Each number is 500 + 25 x the weight over its row's rms, rounded and kept within 0 to 999. Layers, rows and columns count from 0. Numbers have three digits each. The size before them is the row's rms in percent of the matrix's.

# layer 2 MLP down (transposed), 320x160, rms 0.0679, rows 303-319, columns 80-159
084:504554505464516555559449503488519504487551502489525542490521519500519485516482525483550472518507521506512477518541491474504499501459528489500490495491519433492469462494510524496521497503472502519477494484533511519478469484481498544528508530
097:514499495495479466481466509480523490548456495520507530519527541532466529451491507504490494480506475492492523523497512500517517483527527463488479498481498429509491471491521474513540488479504473508478541540501518507506478462497501481507476502
095:464500522471505464531499476487468498482516559517491503452480459517470510501486536505491450533485510469490540484507473474482509525460514517474507489498518501470462462541497477510501500497495474463460530468511504450508540495491504478503459497
095:498474493524504544530495482512486508549502462478463457486513522495522471476517496491536475523525486516522507490505496496514498541471503499496492495503492503507558515511544548548550519522509494485531496497527523486488489467542469485454509485
107:515459497494527495455482505455546470504466483479488509500530476474485497504510499483459520481521493502549544495510466490510528534518459502459538476543516491484543535508501568468490507491543497516502538470520493459523477461482456494533461496
104:518487535529486484513505505440504507519472467476508486474514541461500467518485554499509511530528456452513495472510493497530521492449496531502509528512481462448526486516475491498488449522470507516495465505469477494508449508462493478504493534
101:480512517522497488539489548490465474471477481467532529514523508504524517517462471549500537499477518506514491508511494496465496506498519501441494506462488538498513514485491487475507510468506546506479499522506496546492545482496511491572510531
102:544538498500519462502490523483516495498487505494502495530511507483513499510508518493459451511513475509501506491556472510499507523478524473514485487526506489469473480463509508553472482433520498524503519484501464493467499498475487508494489503
111:512534515532475494508480559501522428536499537525535516498506510502474507469520498474506512542519487496491508431544490496518463511466482529454512498493447475504490462509516531450447487490527486465553495523524469463488525515512494486501507493
103:492534495507501508530537494501499498486448513496517493529491545527520528496486470471469478501512476494537482471456489455496534461534502517464493487515479490502491482514545469500578510517514558502486508506524492487524542432508496513508483517
095:467494465474490501537504510536487519535508524512452526496496494454504487556503488493494477514446507476442515479522471447493498521464508503510435501476503493536500477466516488474491488486509476504452553506487484519503525474515448539536507509
103:511516509522535498454477491503494488519495536456486484528510467447526506501519498518506495480491499493522495513489515504503478531540493501470544479500523504515525501487486471501471529501483509494525498521476489506530508473437508477493532528
090:493506520454514533491529505516558430502506481504499553507525475475528519521472515498522521514509483496515570518446488472533499476542540495540513533504479476523544508479524530516495498461519476493501475513486495541505437465491506492465503483
105:554489493481483492539530496505503544512500504491521526524529489545495493527479503479525563452498515481497510477487521534506508521494470499502505518521495443507502494501480463513509494476484515486499559519495511501525496506547470463485533535
095:510521546511476521510529505495507525524525505516469486509504534540494464520464466465512485514507524533497485507457483483474521453511512450544480556474506462432510529483509439538500484471487500454482483484484460508511492500453500487486494508
103:512496496476517507529545516460475545499503525537525496451477526526527504535533507470516462502500483505463507534492465533471501497528505544496518470520532484559459470486490537484474523487550503488516528472481454455465466522500476534512501496
098:449516541484503527493491489489481466527521475568530506497492489502488488504527468532495484479509490527532494525510503499467448512509464479509472491505523460500534479545492512460500503536492504528479552462487527470473496475477515533496517463
# layer 2 MLP gate, 320x160, rms 0.0692, rows 304-319, columns 80-159
100:537481494486520505547499519452548495478476519530456508505488499448528491494497512511489501458471519518510508433511516486529508483502505494493431528483527517482487521512523455515470513539517541533490526485507484494503548501428484533480531470
096:531489459503507508506483516492511479484485508508512479490533513478527461473508534509529516585522506535499517478497437527483486509481525545523535502561489497551500558515464482464473453491482493518526499508512479465519452473496545523523498482
102:504503504543479525505523513510535495465507477483505459525470494504508501489515498443488463530497554499511539509508530475491514500476470485541486524536484490487491520492525488482493513531526518464529513513503469500493500486449475482489472453
106:540520466483529474485454518489470492516493506504487503512480515567526490477500495498538490432528489483532525496487529503457504491493504507506492442485486525532504532517496521459471508495529477482516503514518531483496503491478496520492502473
105:526499468478517479498506528535558510486483510493482511512506520512547475509465508517516490499490481514529482464551548503490509526504505467497534489471506517490482474521458430493505496539519467510491524479528510497524499504503464484521471509
103:539511502491512514470512526496487515529542483481506562489481489536530513425483465484480509503508528525525498496528462465499520498440514504510475483500519502495518488483546508517510503473481524475513521509541476485539474475482500509520481495
103:505535466508489549532486528446495515504496524470486496542490488492532524488512507480520489504534499496499479510522471502518537517496521491474481509474505507492503543512461486531492482480475507502511480481508520502521481486481513532447525463
105:454474504499474475518531502452483483474462513477502469529488465470500501485521483507521510528477534542489498507501490486469480512496488543471468513481511534506540535485495502544546512468490475454495481528496457508526522486472507483462503495
102:528502501487493446521523520526464510497513492464466532525547472499470492487481532473463505472542508488512481506515447508459502511495479506491462543492537501499491503497506486524504514465477531496477472528508487525500452503498482483463463512
099:499513489494512507516503501502509475524578515485542478485486476478485519466505512494477490424535491534525495488519505502506518466457474500491492488524485449522531522544481470506493492509540510531494527478503515513483494522507462498546431471
103:537524513471486521532511525530527557530519530534462499508475484497506544519517507488509512481537508519559487483469470526504516523466524494544477491446499542508508498554511487519495491508457464501497471493518485484494513430470505507515484485
099:530504521494496502498527490502475463491475494523497477454508479475506503535538496552491495509494501514495463514488532470500471513503519543522497513488515514483473510564502516469507530500481533549545544484519497446546496503523493500525486487
098:461517512476509508505494486483481494475475521540481453509474495522531476506490459489503459498471512540523536494511503501485530512522469535508526502484551489443494503518520452524534475531485512542540511524509499548509501476459488508508455529
097:554538503474481533515501503505533508492488478538508501507472526519495499526490514500494536485509539469442522508494470469505505525482504506464455502489507491524488495482536509542461454508529521489467506488498508535552500453461549498486468463
096:513472508507511497509504462493480510436477528513511527498542476513510507506480449518504473486489532486514492535519523504490477493477521499504522513498487465532485501523535490499513474464496500495521476450550489509541517520493524497568510445
103:494507493471484481505489474506532531521483523450448494496515509539522493484458500494521527460518520483518484475496471491495468526501498478507478464481484504492521505536499478486497487517466526506500515486483502505484489490488484534492521505
# layer 2 MLP up, 320x160, rms 0.072, rows 304-319, columns 80-159
098:488491518506518500505510470513479513471488503492496507475454471483479506508514500546518545538494498468502529509558497494507494516504489534516535441532464477500498543446494512504499501508516475465472495477502487497480555518531462516506516521
094:559517446540519522520462509478487504484481519508486507506525489437528492517483531513457532523472472506512483517498501513523512513552491473505531520522470451503518494512507475476495496455502483508480483519475498527476446510471487485499501484
095:492481491531520501453516495507489523433508507489466527525500465531513497466496531487538517532472514509454467492511512545463502482486488509552503515522499485527451519510494494479488509568528503519470474521486489486500549510523482492515481512
103:516508481501497522514514427487472521483529500530503514439494493539467485511528498491502515485507496510511504504481451476470506484526538520490501512494475548507516509514507485510481553517501467506521483448511474505475480505526510461524491512
101:483480522455488517521582481488486467487509508497516465492481469500498522457524514480455517480548547497534481481519476502494449527498503537477516474478496474524512514461519454512476463485542489509476544539467551503511535529501522460525534491
105:478506553484480515494541493528465541516484493490508494559531495481488522485439482508492471521518435499506529469503521495500492502508499534496532484495535510481510503468480521492517497505480473454490532521480505510495522484512548494475452508
101:526498526479496490458547512538500505482520492522495567478543492463500568532442489486481484481468520465537482523509461503469491505495500512497478495478491459509498472510511513463498485457485540475536505506465461487557467489511483458491509489
109:500497493537551532472474508452495500502448465511492520494503481480495459540490501536520557546534538487482554482455473478498500499511510519516477509520506487475523487458487458494480485526514512561506493509543516520480500471524542512499481542
101:474506467447468530519493476505488516481506489497487460531513528512478475525479522513483511520528515542510509442485536442481467544529478493461520472501501465518455492488493473528488522511514512497528456518474495457464455470567524493541496509
098:483531528517499499465483508504535485501487526459490516525538508505483477504437494513473527549503488486469543499522475527477547472521479559517505504541549514520491503504475532499485488491432530519502500510512455505536495528485534495485478472
101:547502489556471492446478519431534508508459500449542513498482476522476506480499559507510502506468513472509534498512507488534479499509521520476486474480491515489501489516556536525524488477524514523512498525513496484518489492482521544508487486
091:474489477493505470524476444534537522504479510519528474499502526553463476524474523487476458460500510498482524486492537498475508507543507486470441458503461538517511493491479470481549465481494496478457512506496480494463490500497469467530490535
098:496476528493473452509496519516518491530491505469529500465506456464534523462507493493522465489491475463506491510473498530528474503480491534499484489538499546523509535493477516482496521465524472489502474471567470459498467510472517500505492485
096:472443483508520489502479460558499453515503506517518506536522467466564493507490515485487478475506502479509468506488469542469491501476516495515517460477484521511530488476472514492474501505493540485497555449512520516519549496484492468553514493
097:511487493519474538489520538461501505505453543540501449499480532493504467496496481473541504518513494508476513498506483539534513489495483507513489465497505477542507498485483508485503459465464529521501502494521435520537515439512529521524517495
098:472510487512491516475483450470563476511490511532471505466514535526474517481498503501498482471466526512483472481524480510537501509497459490528500496486488498489517506523544474492484527488478498520509506492538463530515518515476428494521478502